config = dict(
    attn_scale=0.125,
    parallel_block=False,
    init_std_up=0.0257,
    beta1=0.95,
    max_seq_len=1024,
)
Each number is 50 + 15 x the weight over its row's rms, rounded and kept within 0 to 99. Layers, rows and columns count from 0. The size before them is the row's rms in percent of the matrix's.

# k: layer 9 attention key, 384x384, rms 0.117, rows 194-255, columns 0-47
# q: layer 9 attention query, 384x384, rms 0.121, rows 195-255, columns 0-47
# v: layer 9 attention value, 384x384, rms 0.112, rows 192-199, columns 0-47
# o: layer 9 attention output (transposed), 384x384, rms 0.104, rows 192-198, columns 0-47
k194 144:57 74 55 80 42 60 51 39 67 59 37 37 42 53 38 51 70 28 53 26 17 39 53 64 51 47 52 47 38 65 36 49 63 90 60 49 36 46 71 41 44 78 43 49 59 67 56 12
q195 107:36 53 10 53 50 52 60 52 31 42 65 31 99 48 45 35 58 38 53 57 63 51 52 49 48 71 58 54 53 68 51 46 47 32 66 51 51 72 55 55 37 61 35 54 74 66 31 34
k195 099:36 48 41 50 45 72 45 37 55 57 40 44 73 54 48 48 58 70 35 72 36 45 63 38 54 59 53 52 38 69 50 54 24 14 52 27 43 55 50 29 32 16 39 36 48 64 65 63
q196 111:30 45 31 38 65 36 40 36 48 55 85 46 30 56 71 80 28 74 11 59 48 47 61 60 51 38 16 33 55 38 44 70 55 55 30 36 63 26 40 57 45 45 43 36 22 50 51 24
k196 114:55 47 53 46 78 37 25 39 29 38 44 50 63 56 70 34 50 56 42 67 70 35 35 35 40 61 36 63 30 45 44 35 26 28 54 60 57 31 68 48 68 11 68 44 37 24 33 65
q197 100:39 81 56 70 48 54 50 65 68 30 32 56 18 56 47 31 23 61 54 70 56 62 49 39 38 52 37 42 71 92 27 48 55 80 54 64 38 33 43 25 66 24 82 51 47 47 26 55
k197 108:33 64 61 70 23 52 41 56 13 53 78 51 46 46 48 56 53 12 71 52 68 58 43 75 43 46 70 17 52 44 38 45 39 66 67 32 17 51 19 61 54 52 58 47 19 42 62 34
q198 098:49 53 54 48 59 51 42 31 53 24 57 31 12 29 54 61 48 33 46 68 66 39 31 66 55 30 38 41 75 63 33 63 35 78 49 62 61 45 25 52 56 10 52 38 60 57 36 68
k198 095:29 65 76 25 59 57 58 58 47 29 45 69 74 21 47 41 90 15 56 38 36 41 22 53 73 32 78 42 79 63 43 42 44 68 73 63 55 51 58 77 50 23 63 56 45 45 34 47
q199 113:72 59 47 59 51 67 65 53 33 40 55 42 40 54 75 47 61 11 57 76 53 38 44 64 53 51 63 52 37 46 20 66 18 43 67 40 53 44 39 59 56 40 63 47 57 51 49 53
k199 119:30 64 74 53 60 63 69 58 73 49 54 56 49 42 73 71 83 27 75 51 42 44 49 60 79 59 69 51 72 56 52 53 41 64 46 62 13 43 40 53 43 58 50 79 68 48 54 17
q200 112:70 81 74 68 46 69 37 66 40 50 33 68 51 52 20 33 43 43 36 49 72 59 44 49 57 53 66 72 33 56 46 68 42 55 48 69 54 49 50 64 52 53 63 55 58 41 40 74
k200 108:45 45 31 71 19 50 67 49 38 67 53 50 60 73 59 70 38 44 59 28 51 58 63 62 46 45 50 27 34 63 67 47 39 47 47 51 08 57 37 71 33 69 55 49 68 58 59 51
q201 108:44 44 37 37 61 49 45 50 51 52 41 32 53 56 32 31 66 32 58 54 27 38 32 50 70 59 38 45 70 44 29 62 63 54 31 38 40 36 72 41 36 40 53 53 16 75 66 46
k201 103:46 47 46 35 82 36 36 47 72 55 56 61 61 34 50 46 89 54 41 55 76 30 58 52 85 44 54 62 52 51 56 60 75 25 36 32 67 37 56 52 33 45 55 24 84 55 57 65
q202 103:34 53 54 65 49 60 30 48 52 53 54 56 54 41 51 60 56 58 21 34 62 44 64 34 38 50 51 48 51 39 66 63 73 35 36 53 36 50 57 63 73 38 55 50 62 31 55 45
k202 072:53 56 26 49 48 26 48 50 27 53 41 63 41 57 44 27 26 56 66 48 35 45 48 41 42 52 49 58 39 46 55 43 52 71 48 73 59 58 54 38 63 59 49 61 47 66 19 33
q203 097:37 71 59 41 58 58 36 30 42 69 34 15 55 53 07 44 47 36 42 60 38 65 79 56 47 64 58 25 50 66 75 27 45 52 56 43 32 68 68 28 38 64 41 66 54 45 48 31
k203 100:39 41 74 53 41 37 47 43 47 74 46 64 59 44 44 65 60 40 50 47 60 63 27 44 59 23 64 36 32 38 70 70 47 38 33 27 33 50 73 47 54 46 39 39 62 50 53 37
q204 118:47 42 51 24 63 42 48 40 76 62 57 27 17 56 24 62 55 74 27 61 49 86 46 63 53 32 24 24 62 35 42 45 52 62 44 51 43 66 24 58 48 69 50 21 52 73 48 71
k204 098:60 35 46 49 56 53 42 36 49 32 67 59 57 54 28 53 67 63 45 58 35 56 56 42 59 34 64 50 53 49 50 32 47 56 30 32 62 59 47 58 29 67 45 25 40 36 39 63
q205 118:59 41 51 74 55 52 71 35 38 63 26 62 61 32 72 48 72 40 99 36 42 41 45 38 48 53 70 57 71 39 28 47 24 32 49 58 33 53 57 32 23 32 56 54 76 66 32 59
k205 120:49 59 49 44 70 76 78 52 73 36 37 34 67 49 21 50 92 40 65 51 24 51 43 51 64 41 79 44 63 61 32 50 30 69 82 53 71 52 49 35 52 49 48 63 52 57 48 31
q206 119:38 60 65 60 49 52 38 62 37 38 64 30 07 58 41 53 36 62 25 47 57 53 69 64 61 54 47 52 17 44 78 45 78 52 64 30 85 53 65 73 64 45 51 66 27 34 65 63
k206 065:44 43 73 47 47 64 37 33 66 38 40 38 32 40 77 59 61 45 56 54 41 57 26 47 47 34 42 27 60 33 56 55 60 50 27 55 38 48 60 62 22 45 56 34 35 35 60 56
q207 106:35 41 17 42 33 32 58 42 31 25 64 53 90 30 87 52 45 44 94 40 38 54 44 31 44 60 46 66 61 76 35 63 23 42 59 53 57 56 53 76 35 25 54 52 69 58 25 46
k207 106:46 60 49 42 48 69 35 21 46 10 35 71 72 29 38 48 59 34 76 72 42 21 49 64 66 50 30 37 92 67 32 60 19 45 68 53 47 53 47 33 61 37 41 60 36 49 55 54
q208 093:34 45 58 51 30 64 38 59 69 34 50 35 16 61 18 28 35 68 34 46 73 61 52 66 53 44 34 40 47 57 74 50 83 69 45 71 72 41 31 36 60 39 45 36 53 49 37 58
k208 091:33 30 73 41 50 61 40 41 55 54 58 42 51 46 56 29 73 36 40 35 48 62 31 26 61 28 51 32 57 47 57 45 28 58 62 62 57 63 47 53 37 37 55 17 39 23 43 68
q209 170:38 39 54 43 46 51 57 37 68 39 51 45 52 44 38 42 46 57 58 57 63 35 37 50 71 31 29 48 98 68 16 49 54 58 46 56 53 44 17 35 63 38 45 36 64 72 37 77
k209 063:28 56 54 44 52 47 68 60 34 49 62 54 74 47 32 45 36 50 57 41 51 52 60 69 53 50 75 62 52 37 40 46 51 69 67 61 53 39 38 39 59 54 63 66 44 53 47 32
q210 098:47 77 30 70 65 33 56 51 57 58 53 40 66 37 51 41 41 41 37 45 27 71 62 63 27 49 53 27 57 57 56 67 53 52 43 30 66 33 66 43 24 50 73 52 47 44 39 45
k210 077:62 55 79 54 44 64 28 51 57 51 33 52 63 45 44 73 39 32 50 47 66 54 29 50 43 30 66 35 55 55 42 49 24 50 49 49 37 34 47 48 46 24 68 30 61 36 94 46
q211 107:56 57 29 28 69 39 63 45 46 48 61 38 54 50 56 51 79 29 67 61 36 71 57 44 43 48 44 76 47 51 45 50 43 24 62 50 38 64 55 55 46 58 38 59 68 65 36 33
k211 110:41 62 64 46 65 70 29 42 51 47 61 65 62 26 37 61 55 70 61 66 44 28 62 45 73 63 55 71 60 39 44 25 62 40 32 68 77 50 29 43 51 52 44 51 53 64 11 59
q212 100:41 50 48 43 38 33 35 29 55 47 59 41 63 78 46 60 39 44 55 62 66 55 51 55 37 65 58 39 43 65 74 22 57 65 64 56 40 74 66 35 41 62 39 53 68 26 48 43
k212 145:75 39 77 68 43 41 40 49 55 67 54 34 38 63 42 46 49 59 46 33 62 42 68 48 65 42 37 49 24 47 57 35 66 50 62 39 64 47 65 61 53 75 40 38 44 54 52 48
q213 086:37 75 47 72 35 60 30 59 44 34 32 55 41 56 38 51 32 38 64 28 55 36 78 54 31 63 52 59 39 65 56 57 37 61 37 53 16 33 62 30 55 36 83 51 64 33 28 16
k213 078:08 45 45 63 37 24 53 65 36 54 55 61 47 40 61 41 36 24 79 40 55 39 43 63 63 38 37 51 45 64 45 66 45 47 62 56 47 31 36 50 63 54 43 49 25 70 55 40
q214 122:43 80 40 60 22 60 55 43 00 56 34 58 49 52 51 09 55 39 53 42 49 41 58 42 71 87 56 51 29 41 85 46 52 38 70 25 48 42 68 37 43 33 46 55 46 46 74 35
k214 100:39 46 33 40 30 48 42 55 57 51 32 53 20 78 87 53 33 48 49 38 30 49 33 35 72 81 28 41 09 49 53 77 46 32 17 49 11 27 83 56 61 30 33 67 72 66 49 31
q215 099:88 20 49 62 38 38 58 51 43 68 45 88 52 44 82 40 73 41 88 12 48 51 30 22 59 52 61 65 33 27 66 47 43 45 46 45 26 67 46 41 50 68 42 62 83 56 30 47
k215 098:59 53 34 48 41 81 67 42 51 32 40 56 48 56 40 32 63 46 42 51 32 40 61 27 65 41 39 65 62 57 31 47 39 63 62 54 40 66 50 52 76 63 38 70 51 62 60 50
q216 092:81 33 55 73 55 51 82 35 52 53 34 70 00 45 65 37 60 58 49 31 39 79 15 39 53 42 58 54 44 41 33 58 47 48 17 72 23 43 27 61 27 69 61 31 42 56 41 61
k216 085:55 39 45 49 56 55 59 16 75 46 45 59 31 41 33 46 48 49 50 43 46 62 44 50 48 42 65 76 81 34 40 27 42 51 32 71 61 43 33 69 26 55 44 36 68 28 47 38
q217 103:70 62 50 65 49 49 42 35 56 23 45 59 44 57 47 60 29 53 46 49 65 42 53 62 26 50 77 49 31 65 64 46 43 57 47 78 50 47 34 34 29 47 52 50 71 50 35 43
k217 078:62 56 62 48 38 76 52 43 50 41 52 57 39 37 31 41 34 59 63 16 26 52 48 58 46 68 75 51 49 34 39 42 44 70 74 79 62 46 25 45 47 44 55 54 38 52 48 33
q218 106:44 67 46 65 36 51 48 40 18 39 52 71 63 43 79 39 46 45 72 57 38 51 59 47 35 72 45 62 46 59 46 45 16 53 63 52 44 44 55 56 44 39 61 61 54 28 30 57
k218 078:63 45 23 71 39 43 58 73 44 37 45 62 32 61 57 42 12 43 79 39 59 43 67 54 59 60 17 44 37 59 38 55 60 58 54 77 50 34 50 35 82 62 45 85 46 46 57 52
q219 119:39 50 52 43 49 63 34 34 53 32 49 44 65 58 32 40 44 42 50 48 73 33 57 48 79 40 39 58 82 58 26 54 50 45 64 40 36 60 28 30 78 48 38 60 68 64 42 75
k219 072:46 44 50 61 47 57 58 49 37 51 67 67 66 39 47 45 18 56 59 38 57 42 67 47 54 54 65 58 41 44 57 51 66 53 54 65 46 52 34 53 62 67 50 73 30 60 37 34
q220 106:54 74 37 51 62 73 52 44 31 37 48 42 56 65 33 59 76 43 51 84 41 73 48 47 31 67 77 33 28 39 63 36 41 44 72 50 53 81 78 71 40 61 45 61 49 42 61 19
k220 064:52 55 67 53 60 66 29 40 65 56 40 41 29 44 57 63 67 50 53 45 40 56 50 43 59 36 41 31 61 74 61 71 54 36 46 52 64 70 53 67 29 52 37 32 58 49 58 63
q221 107:74 56 73 84 27 80 51 67 41 71 52 49 23 46 34 23 64 40 47 39 58 68 56 48 35 60 75 69 07 46 74 38 59 21 62 53 47 70 62 43 70 69 54 68 75 41 53 55
k221 121:49 39 39 71 07 61 53 50 78 73 49 47 33 59 56 70 34 67 27 20 31 46 72 44 48 52 35 44 29 65 34 41 78 41 21 71 50 51 25 67 50 75 46 62 60 62 35 29
q222 084:82 22 49 53 56 43 65 36 42 53 62 73 66 40 75 53 65 36 44 32 41 57 41 45 45 41 44 66 47 35 35 29 38 32 54 51 54 57 49 73 39 79 61 55 53 52 62 60
k222 077:68 39 39 62 72 60 39 35 56 29 52 47 59 43 33 42 40 63 32 79 55 39 86 56 38 71 25 85 42 34 49 37 43 39 47 57 42 49 47 59 43 71 24 66 64 56 34 40
q223 111:70 58 51 71 54 33 38 48 49 60 90 29 55 66 49 51 39 26 33 68 63 37 31 65 36 55 36 45 38 71 41 39 69 61 38 47 75 51 54 38 76 58 60 71 44 40 29 59
k223 133:61 36 66 66 34 53 28 48 40 68 66 58 31 60 57 59 44 40 19 44 61 43 59 44 46 51 29 56 19 54 55 27 86 42 41 46 35 32 51 74 49 72 56 42 51 54 57 44
q224 112:41 64 38 30 59 41 34 12 42 16 54 52 86 43 58 47 60 51 96 67 39 60 59 41 30 44 68 55 65 61 42 43 19 44 65 44 35 33 29 37 33 47 57 55 68 55 51 36
k224 079:52 87 60 69 73 52 61 65 35 53 47 56 65 49 47 49 49 37 74 44 38 51 44 50 26 38 56 56 32 62 24 56 29 85 48 76 37 53 36 25 73 50 46 66 56 57 50 25
q225 091:59 45 71 46 52 45 76 65 59 70 55 48 84 34 80 41 67 61 80 68 44 35 38 43 69 62 37 70 70 56 59 53 52 51 57 21 58 57 54 74 54 28 39 51 48 61 49 58
k225 064:79 55 39 63 38 59 40 57 76 62 37 14 30 67 56 74 74 56 42 70 56 58 45 41 46 60 55 44 52 52 50 39 44 28 23 15 44 60 58 46 25 49 42 28 42 55 62 59
q226 087:25 99 43 55 63 53 42 25 34 07 60 40 55 52 29 61 17 31 74 62 47 57 59 53 42 76 37 62 69 86 50 52 30 58 55 52 46 36 64 37 62 26 30 37 46 31 33 38
k226 115:46 76 73 93 64 54 08 60 39 73 53 30 54 42 67 41 51 49 53 26 37 26 72 71 60 41 73 49 16 55 48 46 79 56 58 49 65 27 60 39 35 50 63 53 68 58 53 23
q227 101:52 36 74 48 68 49 61 61 64 58 50 59 41 35 50 27 59 44 71 22 62 72 23 53 38 46 51 61 66 37 42 46 60 48 32 68 34 60 51 48 54 56 46 75 68 76 15 66
k227 109:38 64 45 41 44 57 58 24 57 38 52 69 67 52 29 45 69 46 39 59 47 47 35 48 49 34 46 43 56 54 30 37 44 48 39 56 45 64 31 64 52 61 61 46 53 77 61 66
q228 098:86 73 34 23 62 31 60 49 44 56 57 75 57 35 61 53 75 25 58 58 28 50 52 37 42 37 77 72 48 66 58 63 21 28 54 37 57 36 40 41 24 85 56 45 63 64 44 32
k228 102:61 80 52 70 44 43 31 53 58 54 61 47 88 56 66 60 41 63 26 52 39 43 56 65 27 60 49 63 54 69 39 42 27 28 43 10 27 57 24 49 50 14 45 42 76 51 58 52
q229 100:81 53 29 23 63 21 67 26 25 56 81 48 80 64 81 82 61 36 84 27 52 32 46 59 37 67 55 47 53 50 46 62 36 45 65 51 26 65 52 48 12 66 41 57 30 49 46 52
k229 107:71 49 48 54 79 55 50 35 79 68 40 70 40 43 40 60 55 52 67 49 45 38 66 59 64 60 54 57 60 49 72 28 67 48 63 44 57 40 42 31 52 62 39 58 41 41 65 54
q230 102:69 20 67 70 50 35 54 58 77 68 27 78 31 25 74 03 64 55 71 14 52 52 46 32 51 30 56 61 53 41 40 45 40 51 39 63 38 37 49 32 40 58 67 63 47 61 54 47
k230 114:41 66 61 58 57 74 65 49 71 36 61 38 64 44 36 30 70 32 48 51 43 49 50 38 85 43 49 62 77 42 13 27 46 48 45 80 38 48 37 50 64 37 63 46 65 60 66 44
q231 119:60 37 54 42 56 45 63 14 68 23 56 56 85 48 58 72 64 42 80 57 59 35 61 56 25 43 46 36 68 38 47 26 36 45 62 65 64 50 36 35 38 50 38 53 60 90 32 19
k231 086:53 61 68 52 69 78 60 51 66 45 72 64 46 45 31 45 72 45 37 36 29 29 48 39 51 61 54 72 43 51 40 64 60 61 60 76 45 65 57 27 65 40 55 43 54 53 36 48
q232 105:66 66 69 66 48 53 63 49 38 36 42 67 57 38 30 19 69 26 85 38 30 52 43 38 38 52 68 55 52 41 64 37 55 38 46 64 43 23 46 38 46 51 66 50 71 48 24 68
k232 112:42 51 48 60 48 55 46 68 57 65 64 67 24 63 56 61 59 33 54 45 39 51 54 32 56 37 53 44 16 64 52 46 79 43 02 66 46 38 40 58 48 71 45 41 74 61 45 38
q233 101:45 66 32 46 42 50 33 21 70 23 54 70 42 56 59 75 62 63 41 56 38 50 48 77 22 69 47 47 44 34 54 48 29 51 46 66 28 57 53 53 38 46 65 53 67 63 49 32
k233 104:61 58 25 42 59 43 20 40 66 35 45 58 17 32 52 39 43 60 47 54 40 33 78 65 46 60 39 62 25 64 71 66 64 44 56 73 71 57 39 43 45 88 36 40 45 67 19 41
q234 097:56 31 83 64 23 69 77 45 47 32 55 52 48 74 42 44 54 56 46 28 70 41 55 44 32 72 60 62 22 47 50 27 55 57 55 67 61 58 57 42 74 67 53 67 59 41 35 65
k234 101:36 15 63 59 27 62 65 20 54 58 57 54 30 60 60 44 45 60 62 35 31 51 59 41 54 55 37 34 32 33 58 37 80 53 42 64 57 48 37 46 38 73 45 50 24 43 57 41
q235 106:24 29 35 55 52 44 35 21 29 23 45 55 34 42 84 50 55 49 46 43 53 26 44 59 60 49 44 75 82 61 50 56 36 69 44 58 70 41 26 55 58 34 50 58 47 54 45 51
k235 103:28 51 29 30 47 55 69 54 30 44 51 54 62 57 76 29 48 41 62 68 46 44 52 49 67 65 42 41 48 55 62 83 19 46 48 65 49 47 84 64 55 27 41 39 45 58 30 72
q236 085:42 60 65 54 49 47 31 49 83 31 56 57 18 69 30 62 23 55 38 46 70 59 57 49 29 40 42 34 27 64 50 36 52 66 45 72 16 50 43 23 49 51 61 67 62 40 36 36
k236 074:24 65 66 53 35 40 59 18 32 29 66 75 54 26 21 43 47 45 77 20 47 59 35 53 52 36 54 37 49 35 42 49 57 77 72 65 63 43 48 63 60 68 60 52 35 59 41 36
q237 097:28 50 27 32 83 42 57 42 32 43 47 59 46 65 57 50 47 51 39 48 29 48 68 56 68 67 31 51 47 33 39 73 62 49 34 35 30 44 62 57 32 53 48 41 27 56 52 42
k237 111:39 44 33 45 86 59 47 33 59 40 44 75 54 41 61 27 61 49 60 77 53 28 48 42 77 54 55 62 46 50 50 46 43 17 49 60 79 30 53 23 57 42 65 52 57 49 39 66
q238 108:47 52 36 33 61 51 63 49 58 45 65 57 49 56 57 59 26 58 48 65 36 57 54 51 46 44 38 65 59 71 47 63 62 41 59 67 67 43 38 66 66 32 68 39 29 43 20 50
k238 114:45 53 51 69 40 40 37 74 43 69 66 63 57 50 59 69 30 52 54 69 67 44 57 30 37 46 37 46 32 34 51 39 58 24 37 64 48 45 38 47 63 60 60 65 26 42 41 56
q239 109:71 26 53 70 52 44 53 46 67 90 37 67 48 40 58 57 59 56 33 31 29 54 47 36 40 38 72 56 39 20 81 58 58 26 40 49 62 54 60 52 40 82 38 50 63 34 43 22
k239 121:76 30 36 67 30 61 51 53 54 61 50 42 46 71 28 50 21 56 15 33 49 51 63 20 12 52 27 65 24 75 39 54 43 47 55 55 65 59 52 67 66 54 56 45 43 53 48 65
q240 114:47 59 61 45 29 87 61 55 44 25 61 34 69 48 42 38 66 53 45 34 23 57 68 56 64 61 53 50 33 58 59 42 41 38 65 29 42 50 81 51 60 63 37 66 58 42 68 35
k240 104:45 31 93 45 71 57 18 43 66 54 40 41 46 04 84 45 73 41 45 57 52 21 49 59 79 46 59 43 68 70 54 39 63 23 25 55 52 45 31 27 70 52 33 50 62 45 38 24
q241 103:45 53 52 64 35 65 57 45 44 28 34 63 22 78 62 33 40 43 48 34 51 53 50 62 41 80 47 46 52 44 41 56 58 52 42 58 49 51 45 35 54 39 64 51 55 57 58 48
k241 089:35 45 41 44 58 62 41 34 64 42 42 74 09 56 68 61 49 57 71 38 57 47 47 75 65 76 40 47 42 66 52 71 68 64 51 59 34 49 40 74 47 72 62 61 45 59 41 22
q242 118:47 60 36 42 68 35 60 26 52 64 75 64 64 57 60 72 42 52 43 59 43 37 71 54 43 34 55 33 33 52 66 51 53 27 35 16 60 25 48 47 48 69 56 74 29 38 58 34
k242 099:66 75 53 62 68 40 44 50 28 68 54 62 41 55 74 42 36 35 28 51 41 30 39 28 36 43 26 74 14 35 51 34 43 18 34 66 41 31 66 43 77 42 51 51 60 64 44 56
q243 102:39 72 41 65 45 68 40 56 42 20 43 63 91 50 43 41 43 26 91 44 49 53 49 46 38 66 41 41 60 64 27 47 37 56 65 75 30 47 48 44 48 23 60 49 70 56 28 46
k243 086:38 57 41 44 70 59 44 48 43 53 50 82 58 41 40 68 75 12 82 53 55 51 53 67 85 37 52 33 45 73 40 65 58 60 61 53 28 69 37 51 50 63 53 55 66 59 68 48
q244 098:57 33 68 59 36 73 68 56 53 28 32 71 60 39 58 12 57 64 74 28 42 52 41 31 43 56 56 73 60 52 73 29 57 31 63 69 48 48 47 64 49 38 56 60 61 64 28 46
k244 092:42 51 60 48 58 75 40 38 62 36 44 24 37 32 52 46 45 37 32 54 37 58 40 66 36 50 46 52 77 38 22 51 50 52 31 71 48 81 31 63 68 46 49 42 47 61 41 43
q245 084:48 82 54 76 47 51 26 49 38 47 42 55 42 57 31 48 24 29 46 47 67 39 63 54 35 64 33 52 50 58 15 49 27 63 47 62 22 44 43 31 54 45 69 32 48 51 25 37
k245 068:31 68 67 65 37 44 75 43 30 61 61 58 72 36 51 41 66 35 85 33 58 40 50 60 84 39 51 39 41 56 28 45 41 63 75 51 28 42 45 39 66 40 70 69 48 59 55 33
q246 107:46 44 41 49 34 51 49 44 38 41 62 50 13 51 45 66 23 68 11 53 52 56 45 56 53 45 39 52 31 60 61 51 53 78 50 54 63 35 56 55 55 44 65 30 42 16 61 43
k246 116:44 29 47 34 44 34 36 45 24 49 34 53 53 57 64 28 37 55 58 54 53 52 56 43 61 42 24 55 57 45 54 48 41 55 71 48 78 32 70 59 42 22 54 35 40 28 50 63
q247 099:51 59 41 33 60 36 67 41 50 52 51 53 43 62 68 31 54 60 43 69 31 36 62 57 58 33 34 20 59 77 37 63 60 48 32 49 57 46 45 50 41 46 61 26 35 49 50 45
k247 084:61 49 78 72 59 47 35 55 84 54 49 34 63 49 50 59 57 49 51 41 56 61 34 41 53 43 55 47 36 60 33 40 40 36 48 36 50 38 31 54 73 28 57 33 47 30 64 55
q248 089:22 88 26 49 35 71 44 14 37 18 37 37 65 49 35 44 33 23 62 54 32 58 57 76 28 80 46 34 55 89 54 44 24 76 62 32 48 45 72 33 54 25 46 50 67 40 40 39
k248 100:44 61 83 63 83 39 00 74 36 48 37 55 42 31 57 48 65 30 42 37 33 31 46 67 64 30 66 30 35 74 69 82 41 74 52 44 34 50 57 46 52 39 33 53 65 51 66 25
q249 103:56 60 25 28 33 56 48 38 44 58 36 49 81 61 53 62 64 45 53 63 33 38 61 61 44 58 72 23 36 50 62 40 40 38 60 14 44 61 76 36 43 66 44 79 41 38 68 11
k249 106:56 61 60 65 48 34 47 63 40 58 47 31 53 45 51 77 31 41 41 27 49 40 25 45 43 53 45 43 13 65 50 70 44 55 65 34 30 39 71 62 93 36 44 65 50 62 57 44
q250 122:64 63 37 54 85 29 37 38 49 69 60 35 49 45 51 49 37 44 47 49 39 65 50 47 35 15 48 47 39 40 43 57 45 39 52 41 37 37 67 59 54 76 67 59 58 34 41 25
k250 126:58 42 38 72 47 36 13 45 37 73 57 68 15 52 53 59 21 59 36 55 62 61 65 48 24 41 24 84 33 46 67 35 92 37 32 52 60 36 31 36 60 60 55 47 39 55 64 44
q251 108:46 43 49 51 58 61 64 27 35 91 41 74 27 37 68 62 43 58 54 19 60 28 58 57 47 60 58 45 40 44 56 50 50 57 25 36 19 52 43 52 35 47 45 48 53 55 70 75
k251 091:71 79 30 76 64 33 64 40 56 64 46 53 33 67 54 44 48 63 42 45 28 49 12 48 49 56 32 64 61 44 24 52 26 56 60 44 50 56 56 34 77 47 61 67 46 66 54 39
q252 101:63 45 46 35 48 28 73 31 64 55 68 51 60 45 87 68 41 63 39 62 34 47 57 58 53 39 45 23 66 49 46 58 28 63 46 36 63 33 49 34 27 41 50 42 18 57 45 57
k252 091:72 63 82 50 62 56 36 61 56 40 27 17 57 67 62 56 50 50 31 53 45 47 38 58 34 66 78 54 42 50 39 37 29 31 65 44 45 31 79 42 61 10 48 32 33 32 62 55
q253 103:35 39 60 33 46 39 65 27 89 33 40 57 12 68 42 54 46 44 39 57 47 73 44 75 52 60 31 48 72 45 26 51 46 75 55 49 59 53 34 33 47 44 51 32 33 73 21 83
k253 083:55 44 66 48 65 59 41 37 51 28 69 63 45 45 58 49 64 72 46 60 54 26 73 57 59 61 64 74 58 30 40 50 46 31 63 45 65 56 59 60 04 60 64 13 38 43 56 77
q254 104:61 76 35 43 95 47 24 57 56 79 63 38 49 38 31 65 38 61 33 56 32 56 51 50 57 33 57 65 51 52 51 69 42 53 53 40 32 51 53 62 36 74 45 49 63 52 60 26
k254 119:51 53 19 54 51 41 38 69 42 55 51 48 79 37 52 65 27 64 20 52 63 50 62 48 38 57 33 62 40 60 64 47 53 22 46 28 78 36 35 44 31 50 51 52 47 40 43 67
q255 102:56 55 38 43 49 42 39 27 51 57 54 64 19 69 72 62 46 56 45 41 35 59 43 76 27 63 57 37 30 31 86 53 42 30 54 46 29 33 49 37 45 59 63 57 33 29 56 34
k255 097:52 36 41 53 64 48 20 27 52 49 61 79 00 59 71 47 25 42 55 50 48 48 49 46 72 61 21 64 29 39 66 51 61 64 38 94 50 30 42 49 61 78 40 62 45 57 20 38
v192 091:49 57 31 50 48 52 47 39 27 70 47 49 34 51 46 70 63 58 44 81 52 48 58 54 64 36 51 45 59 82 38 60 55 36 51 41 64 20 43 45 67 35 67 43 47 51 59 41
o192 084:58 42 57 72 46 51 56 47 36 27 31 61 76 66 48 11 42 50 37 42 53 47 58 54 41 27 43 45 58 28 32 53 29 27 37 48 29 42 55 37 43 71 48 64 73 48 82 30
v193 099:27 65 77 34 32 67 50 55 75 61 45 69 32 65 38 39 31 78 58 59 53 69 58 29 43 64 46 40 53 71 53 76 61 36 40 63 67 53 53 59 52 56 55 31 59 34 64 65
o193 092:44 57 30 45 59 54 27 74 48 43 73 42 45 46 33 29 48 53 38 64 42 34 49 18 29 67 24 45 36 40 54 58 69 18 52 35 29 74 42 50 34 43 36 44 44 50 61 69
v194 091:47 37 53 78 66 52 68 48 55 54 57 75 17 44 65 48 60 73 50 18 25 65 91 48 15 40 63 76 39 59 40 49 60 52 19 56 65 37 54 41 40 40 46 53 34 57 68 65
o194 090:42 68 62 25 48 71 63 62 44 44 74 67 48 57 57 44 37 65 42 73 62 44 58 22 46 44 27 76 47 39 54 45 37 52 32 26 74 86 17 26 38 61 44 47 46 42 32 78
v195 091:39 38 36 31 45 62 24 67 44 72 41 48 19 52 49 49 43 29 44 13 41 28 46 52 38 62 60 60 27 52 66 28 55 45 70 33 81 33 79 34 50 75 66 68 52 38 56 33
o195 084:55 28 45 64 57 31 59 81 44 40 27 49 62 51 55 62 68 80 77 58 35 54 50 75 61 66 58 30 68 64 54 65 51 61 13 61 50 51 16 43 36 22 46 07 43 43 43 72
v196 092:64 66 74 22 41 27 74 73 51 33 41 43 60 46 52 43 49 49 44 42 57 30 59 31 55 64 75 53 73 52 54 62 72 48 63 39 48 65 68 12 57 55 31 25 27 24 40 44
o196 090:57 50 38 42 54 72 51 33 42 55 41 49 55 38 46 56 44 52 30 65 44 47 42 50 49 32 43 35 58 30 39 91 34 56 42 66 40 34 48 80 42 32 68 78 56 51 61 33
v197 096:45 66 41 43 22 55 50 61 61 44 54 38 60 43 63 70 59 43 45 50 31 35 36 48 12 79 31 23 27 51 69 44 47 63 58 61 67 38 59 38 35 48 65 43 63 65 75 30
o197 090:43 46 69 37 67 44 40 71 76 23 66 21 33 59 38 33 51 46 46 35 39 52 65 26 49 43 68 53 41 45 25 28 53 53 66 53 56 45 57 35 53 14 31 76 38 63 38 42
v198 091:49 61 61 17 47 66 50 57 68 65 47 37 69 64 56 40 58 49 51 07 45 49 67 38 62 37 50 58 29 42 60 59 54 51 75 47 60 48 40 39 43 79 57 45 63 68 62 43
o198 094:67 47 25 42 62 46 50 33 26 58 41 45 51 63 51 44 37 37 61 65 36 48 61 41 83 37 32 55 31 62 41 71 60 41 59 40 54 33 59 52 25 41 41 43 51 40 51 60
v199 093:69 53 24 61 65 43 49 35 64 39 40 45 25 49 29 64 56 62 56 65 64 88 53 43 69 53 44 55 46 62 52 51 47 55 60 51 45 65 58 32 56 79 56 56 41 46 63 23